python train.py --num_hidden_layers=10 --positions="rope" --init_std_qkv=0.0267 --init_std_up=0.0267 --max_grad_norm=0.5 --schedule="wsd" --batch_tokens=32768 --max_seq_len=768 --dataset="wikipedia_en"
Each number is 500 + 25 x the weight over the matrix's rms, rounded and kept within 0 to 999. Layers, rows and columns count from 0. Numbers have three digits each.

# gate: layer 3 MLP gate, 320x160, rms 0.0678, rows 149-162, columns 0-159
# up: layer 3 MLP up, 320x160, rms 0.0668, rows 149-161, columns 0-159
# down: layer 3 MLP down (transposed), 320x160, rms 0.0826, rows 149-161, columns 0-159
gate149:480464479517515537499492515516480532466502519526515456517504558508507551475553530537495456452518461525567459452580513531483504501485513528445484476463481504515520476491494515494532517499483514518555538496507512498502486497489506440511508474483486456502529502531498519482491524516487515497462519502529509508497511469517514516494506515520483471533529503489481486472432515500458515513561462482503502510505499491521511506512548512515471515535483553498494571481492559478503526475532504
up149:518483583531533532485495514493443520549545449510522471500471513522525547506495489506473460479483493505486479431511474511451471510529525416504514487512488526509505492526458545498469476493514495531484496447509522535508532514479492473501475505488480525519511532520462514524495484489499501526523531514480452489479496511503511490508524530493499510517490506533510497474532573545516509474501467480526498536501488477448495512503500518513466471514501541505545563496538562480502493469465501
down149:519457535539514513469479507482459524524484490522508497484482517526534516509498487514467481508498500519502477461546479480505505548491528456469514530490481492519507460485497566493521487486476515547488490438498510525465514505491516503472515508492530481540513503535465525510516513485484548523536516538482480553487495499482504485491553532498533494485496489478518481437495547523506489543506514502605508493498471464480481503496472566519454462442521533500549549505524562514525504481475526
gate150:461480534541517503476484507487478524521513439499544527524521508554480481481509488513494513504516567549465483462482467522456473507490509475512484486452487492485523500525484513497509458524499547532502485498497503489521526436481525493448509537463529467489480491455562516546490475486466474546512533487541541510492516487458485509488492497461454512498503443484520541528450499504516506496492513580499488520470503506477443484464518471485525498476513473539485471501478483468499550510464501
up150:495499467543513497522496530506466513520496469510517515526524537490457526498470481439513496498422491514525540491511497519473492508445513505473498532469475481472471491457484509453497483538491474547495456552483506487492503486475514479461491505459479487500497479473508496508499519478479456522531537495497531518516541460534481521459497453432465503531520493520515497525500535494489480502472507505509528513516496493509477497443463505494504489455483520502499518526500519493514558538477482
down150:536499580466501484484519509521549505490535457519499485487512494477515473496531479525512448524543477527466532485517506441538486494496532494490505488550528456503496490491479501482527522513505503493528507487513475523510493497510499504489512453496518487475480501536507517513511492518531547468510500524464530528481476516507526487486472522523520495499520506486499498514468522536489531536539537527539486543480471506456518498508534581545488495514489493526493495511524479496554447433523512
gate151:554526509519498492498515533452487452489536507503544520525505512505478481529553489506503497494505489469522476507531498537518470483503499485507490491505532474516517499469488477504493553488506546511493518488520543498524551523502520514535520471485516506541475534461476512474522520503475489498547472551504533521538533511505502523538476499540515441507498524512476476509507511457498528541483460485486510519516483517536529536485519492464493497502525569507480496460543527532492537481450528
up151:514500496491489518480497490522547521508552485501502481517459516474508457461483521529488505561502545435475518471510482490492486501513530469536499527507502575503475479528474496518509516472513518486507478484533492498497545496504522523547525525441523519462485483481507517505521536502547470491525507485492501488522475461470476478511494528493540485532503481496500494491509470542542502495506512501481462491498498524524483471474485494488467511536494484470517517457441474551495461519472506
down151:493524506506500506511492482508530520532556522466473492517487536455554452464540486535505517540467504455473509512535482486491480494508509525498523499504481599492490496512497490487519532490483472478483514481490499475488502503510487496509502508437546502510517502502507532511518539506529472471501517471525497520493472486540484475540495515521520507517525502482493498518519458564488513458480536485399485479515502492475539509491504472501473491505522465475472511500505501539499466534508523
gate152:491501486492496515449488473493489503512534528496490479497536492520524483491487521526481520492525475539474492519515518467485535541485518534530505490451475498539459521534508509459511480511519476534506482509466501521541466486490521465498493506470503464510541482488478483494489468533524526498511506521509520490500520488512519505495509505473504528472490533491541493460502505532486522479531534490461472502497489511469522519493491508528522531526504558457490508485486483509551481493559488
up152:560480514497466520515482523496504523493503484471484514509542524497486514528485509464499551523480518485497546505491476489514496501480520491502522529519513507495534506489506471496499560531465529475493510521496540456491504466515473546482524496517510485500476513515484494499470558499470464524476512485497504478494513484486478497509504516478506489494506461523489526528479512495491543527510470467488532512508478509481520487509537512507462501465518498531509519494457493457461545541502541
down152:467499486482491522460504526481510474510551525507480516488520501491494461538486497475490509479538509502531501526484482483498485490514476548521482484506491495504490514480502517448514483477513456506558520545490541528492526512454495509495469479497492515495483479463495500495505515537509498480529486508515513499522513507519489493521481472527480476503513506499437499503494533488501507405511467507428544519497497508496525527492485475536501485552509516468523518484488498523479459481495531
gate153:471522570496465513501498528457481478466531514475454471508520526481441524521508477492539514527467498527493498495479484503513495473469533509492480490496518495514515434520453516484512513485494472480488516555499516467514487545515520484496471510520519491500482495517495544497497512473469511499538513454501565471526506477482483544479484483495516480503504515491537538523473510482453536507495511506486470526487441470459472509483494489487476462475489464485538514500505470485492525556487495
up153:461525507442526484491508491512488527540428482481508478478461512484510523498487497500482522454497525484512502516450527511506512524511516488542502525509486491465474543500517493519458550529480511470511477486474463505459489479487501531498530486485465513457514484461526500490487470524511474490479526524488503485508529483511571460498563496523481506467504541522492526483529506507532516473502519435509534461490530517452510503535502469534527492534503527506460496489499502474526506436501512
down153:484482471509539547500512480492471523512506510498533525513506461509537482524522505510446491512530491472490488510463470521432511528485475466542543542487508460480483532522495481527494516503530526507496532483497497516491510537496512509503525512499547509499517518489533481508500506504554466473457513544527497530524483525479512497519509489510521527510474542501469498500505487530508477479491479499442521441536505482511530517506507512498538503559519505484487476525528498506490485527485485
gate154:478527508456491508535533526511489547468466496483531534523499486505482476514536528506483506476520495496524506500521483516508470499523513519525508477457480464551508487472483481537494520520511556523530517491489458510468495526515481535482469491503498441547505505465519516502509502449522502484512495499550477548524496504514519473516513493479457526487468545471519475478476468493503484503476517474475462497459484496551520538512474530526539484517454485485520517504479502510486510464500496
up154:483499465473439488508485494452489487480513485490517486508502523465455485473487515424477537500520459515495489493477504532516518500502506506547470495499507484492467510477505493512528505481480497522499477544493507508495461501531508527541519509506510469506539500495506495460480491501532498516534462515539493520546484526508519492502464482570501502519461564493577481494517509516500489521462494467465522463499466450569511487497494491531498518503477496474469522497519551521508499490496511
down154:462471508529469532489462500468460443521484477544481479487551480499536508510492475491493487531486463515497488490488508488485500508496521454517485496550508510448466504500513526517516487487480459494488507495517507518509498497512559498489530483505536513434537486488513505501523507540555484482469484491468501436483507504541523521485494509538466467443522501496528543497506530492507519548506510475485507489517523511496506451516525489479461512412553518534510514487521497515491496548508502
gate155:559500515450480488495531465516483483492452469505550484530523470447450514513554493457492530502520491499502478535525519511500468459497496437520503477504500523492535475518525527529528490492538499460482502505537493460472448495493507472495512511458492518497520462467474535470504516501502447487465528516526504467488496516491420516507478516484471510486469540489572469521524524507500525515511474475451526519512459492465533487477450480474497523563507495481473510470536480529477527516449489
up155:504540528485486447451467472518502492506525534500520487502499501462467537552504506449485493476560514523495532501517494523468485477525520493520460465491458491478489522570544530530484476450500479472511506555477539502475489471501513516529468505493507526513488508507503477519536489492440481546492499500483490520482468499504506474475494512543469449498507521554484473493532530541518511502449456486499512521519507491472540551490465477509505528497464463470494483506499450525515492486487539
down155:534530510469513508527534511509509499482432503482497497489553468457479496556533494485515513505500530470522478531470495418487507453500506480495507460496494535458516502477518472509522484540492486517492452533507445542460491481475496493501548490496487544476516499482487495481493507509494524528474496542536519507470466544481480486503499536488466478492559516514530449512501505514491532484485481545575487483521483508464505450548480550450490505510485521504452533471473484519486492486478504
gate156:502450492480468539472492519485483496448491491503481511493461494444478534490529503458483448502519468479494491516491510520472494530543466501499500485535532509479527476482499505521502485479509517494524544483475495539497500477499492531534488474519480490531528551481460461449500525521517516494478526482504458517498488490514504450504506509502474480509550519506486467484514496473494494487513493526459496531515491492524526509494490535490523459500528520505521496488474492550491536475534505
up156:492551507501514457554525467511510489538503516490488529495551506528527459535476490505520552480487519510503530481495485512509504466480524481504503563502498501513493484511476485489493495543495477490483457504508514487517499551505510471466492499485516536485439474526522528516491466492473490492504503514514491489506474520480532510504483542495543492456466489496479512516487527519518508504505522476488507467504491490483489514517520475517465554503504473501519532488524562475479477498467464
down156:541497506520521509495500482486517502519520512523491502484490506523493501482508500495522548473451516521516511507529490447470531489495515468507502524458489470509489500508501496505515483520515528510504466522516508507489499519500534506476502510484500505514486488498521518510482456523461411475525493473542489484522496500486500521519519514488526527501445486510482491490501527511514513474503511508389475498516496477511459527504505409491487515516491469489515504530517504491485460503510489
gate157:457469524512504509490497488490501582491507482463489508542460461480543490539531518513491519499533512482442503510458476492501486536526536473536529518483478502504492522527457456482491510483566498510496476484443446504571449499469495527502512551486528531505547527488530517501470474499485473536551469516563500510524538529469499515476528533511517517512521502490527537480504510477511500483504496513494512474488508492485502520457489486475494471521492444483503532492539502505455503506510495
up157:524503500476493476503532503483517460530501521521507491495492545503477521447536468501520450549485418527528507467474470496514496533445496549526518467546495534463512497464482542507533481466493537482434489488534537506481524489514473522490512450505481474488492484508491476524468536545480510481480476528451534465467530501485516519481446491520502505476503533554489495531508520506493495510465474475500494501479474461516477516534527490526526529515489495466511472468477491507524538544475506
down157:505480495531514549479456505493423530487515504518488490508504462534499532534490495505502534455499543490496481545512518527457526478486524454465510518496497484535472481492490474505512554485522488465529481508483501510511488507481506480500474495495533526507517526481495507514512523487513439527488514501505472451559465510486506482539518457506508496543520492497487506484479491504521508476528504496398478465500480522487485478455483461485499493554501469503465533503540482495492473492550494
gate158:525488491492508502543456505503521498527505475504470489521481499477528472482522504484491472494447505470506484511531478531490508499558526474542544496506550527480495507480534529546532484506520490518457543513495492501476476490462478518507487512473446465528483514483451526491476511506523512535514531488465477495491506516506469512514505515494505476498491502500507518508504520477498531537479492494482521503514517453519520514499518522521468487545471515492448528530554536512485553524489498
up158:516506517503531497525469538504477517528485493543502473559490493477509452456528470491493501496482489486546484504494492502521496502542497463559538484513508516458498524497503552505519517495478468532477551516502494476470522464488497531477478449523451505512470509469480503518488516489477499556518532481502480495507529520525474503512496540490470473508514463495476489473513524462522518512471468480497497537488522500540502499507497503506511474535499510485498549526510499544512541498494480
down158:498497472483489521464491468501531522493463472517490495536504498507536483504529487497487477503510520513497470516508486503512488496535515461517530515503549514464499533493516495512519492506476497514485525504512484536498514502490476445496458526486461515525467517488476490485496515541472592507506540497495491513497528485489472522496518483500519472508507492513499492504476473492477531534497492499616474482500503487499500494514506565537490506523506498507451516510500500519508521505495518
gate159:503499520493484521504545496485502505490512546505514512509515519480465512519513538470559493542504525532489482511521524466499537531526512521489513490513502515481512485498463526494527503512487466497530512463480489483458471464498549531493543514520517483534440497435547473493490506461482489503497494524487480500445509477493494534427503494489526473478509483486493516490507496480548550481453524501477468506523524499519492495477448517462516474504515446485485479497465456519539496519503474
up159:468486493481459535486510441525522519502526545454500533509463514466484499549495511499564504489498518521485520487462489475469507559528506484508505479510544491489533457461506474532475481483514503501521474482474505515519501502456503520485514485497530518521454500502521483451505491502488497488462528529486447531497466499484490494482538497491516453446506465484507504544533511515478539488485517456474474468472501497475525481515492486488490450520458485474470458502505444518474449493480492
down159:475526496498506496488476482519505485519499445508516523524443476508504497499489514467466506477526492505513503471505460498534533516492490486479492491519487471521495496507517496520499508502535495551492507490494481528463510479510452498456481498505490500433508496563509496512523501526517530520504517500509512502507494514532510473573564510492494491498490508517488459537506551528460467545572501515603510512526508533521529523520572527517484489508506521476486517485518532485480544528490487
gate160:456474490509518508471511477502525462498503525516438471501493479491576511530512525491475494476525550510525482450550513499493477537484500517461508470487478513521505534499512505524477473496497502487514545499483477478483506512484505554441491455522502494475533460466464492496518529457509486504516510474552498497509533506527508502479502492504488534464520505478533481520535530490463496495514454506500492465479499532491526484514501524488531482527510441512495483535465525474511515489521499
up160:481489526565507486467511510534484511478497506504473474465483508518514511529471497482478559441493523529503489519508511497457480543481472493483523514484517494478482478527501526518478450479464478532522486517544460517525483482532491509473527460518486507481533509505494516522473506470496461504506454481477471505499530500521486506496527452467499514494496518509496485480496475522502476514509517450511504564538500479460483478489517555534500521489490462490492491521504518492502527488507482
down160:465499513509563518501488529472482486507524482478488478505516512501548493475496474491493479485493522518523472495507472517450488539482489515483480529481470526466514479489495516509460466509490470480486478485504481464476468503526465521485517464514543503497519531497516474500494507517493535502491482496465496553508493508530505515508494499472481529508465478489507491510542489529483469478496488458587480517497469479455527460506486595485488513469507454549528486494493533517463511489495478
gate161:512499466532492510521508494547472454524493527499474526527503503466465514514523512471515483553479518543466516519503503509486537545423513539494488507463536465442464493470487498518535518476474494528479525525493544476538511486483526439473516496577469454505509491449525535511528481483518490433498473460501511536482516516527509505500493468508467514499499442466460518485479478479516494502472535471484478494509511510459473511465469527513536514539528514496502477517506482496499493524487454
up161:491481501486482539486513489514533526486478493473489460457503486517506533486505510508487508460487446489513487477514497504522514492532483491444470478534492492556561483490506505499524530529526500501491488477541490481460516511517452494492513538510501512473517499538518497534503511535512496524472490516578477448520437487473463459489541555516505486497508477521499452477484486503496492492538496508482489481498507481482524475565524478471516485485459504526510514479412487490522505450540571
down161:488470475541530511472527495476504523527510527493507499483476534527508507496515529475506469503504503494515498457509503534492525505482482486544495498531516531492515495462467469512443486508510473491504513526500530513499528527501494503498478527537486497498499548485505487516502512489513398525460501494546501490499482501548486494506500499521484516516511492489553471501526486514487460481489459473388496489530483494525512483488475403503512512520466508477495478510503524510514527513475505
gate162:528474462521510528509477461481487483449462532507505506498454534524489493511519494481488478525489497492473446488472455489462496537448532514459466482469531514530470484488533512493523497498478518472495474500488481508524515506532487480489515511513511514501511508491489449447511445463501507522535502504472538510502504503502535525569555483501530455507468497459560486474486479438498500489525473504517515484463486493515489483521463462541508473520490498468529470497507514522508528546481494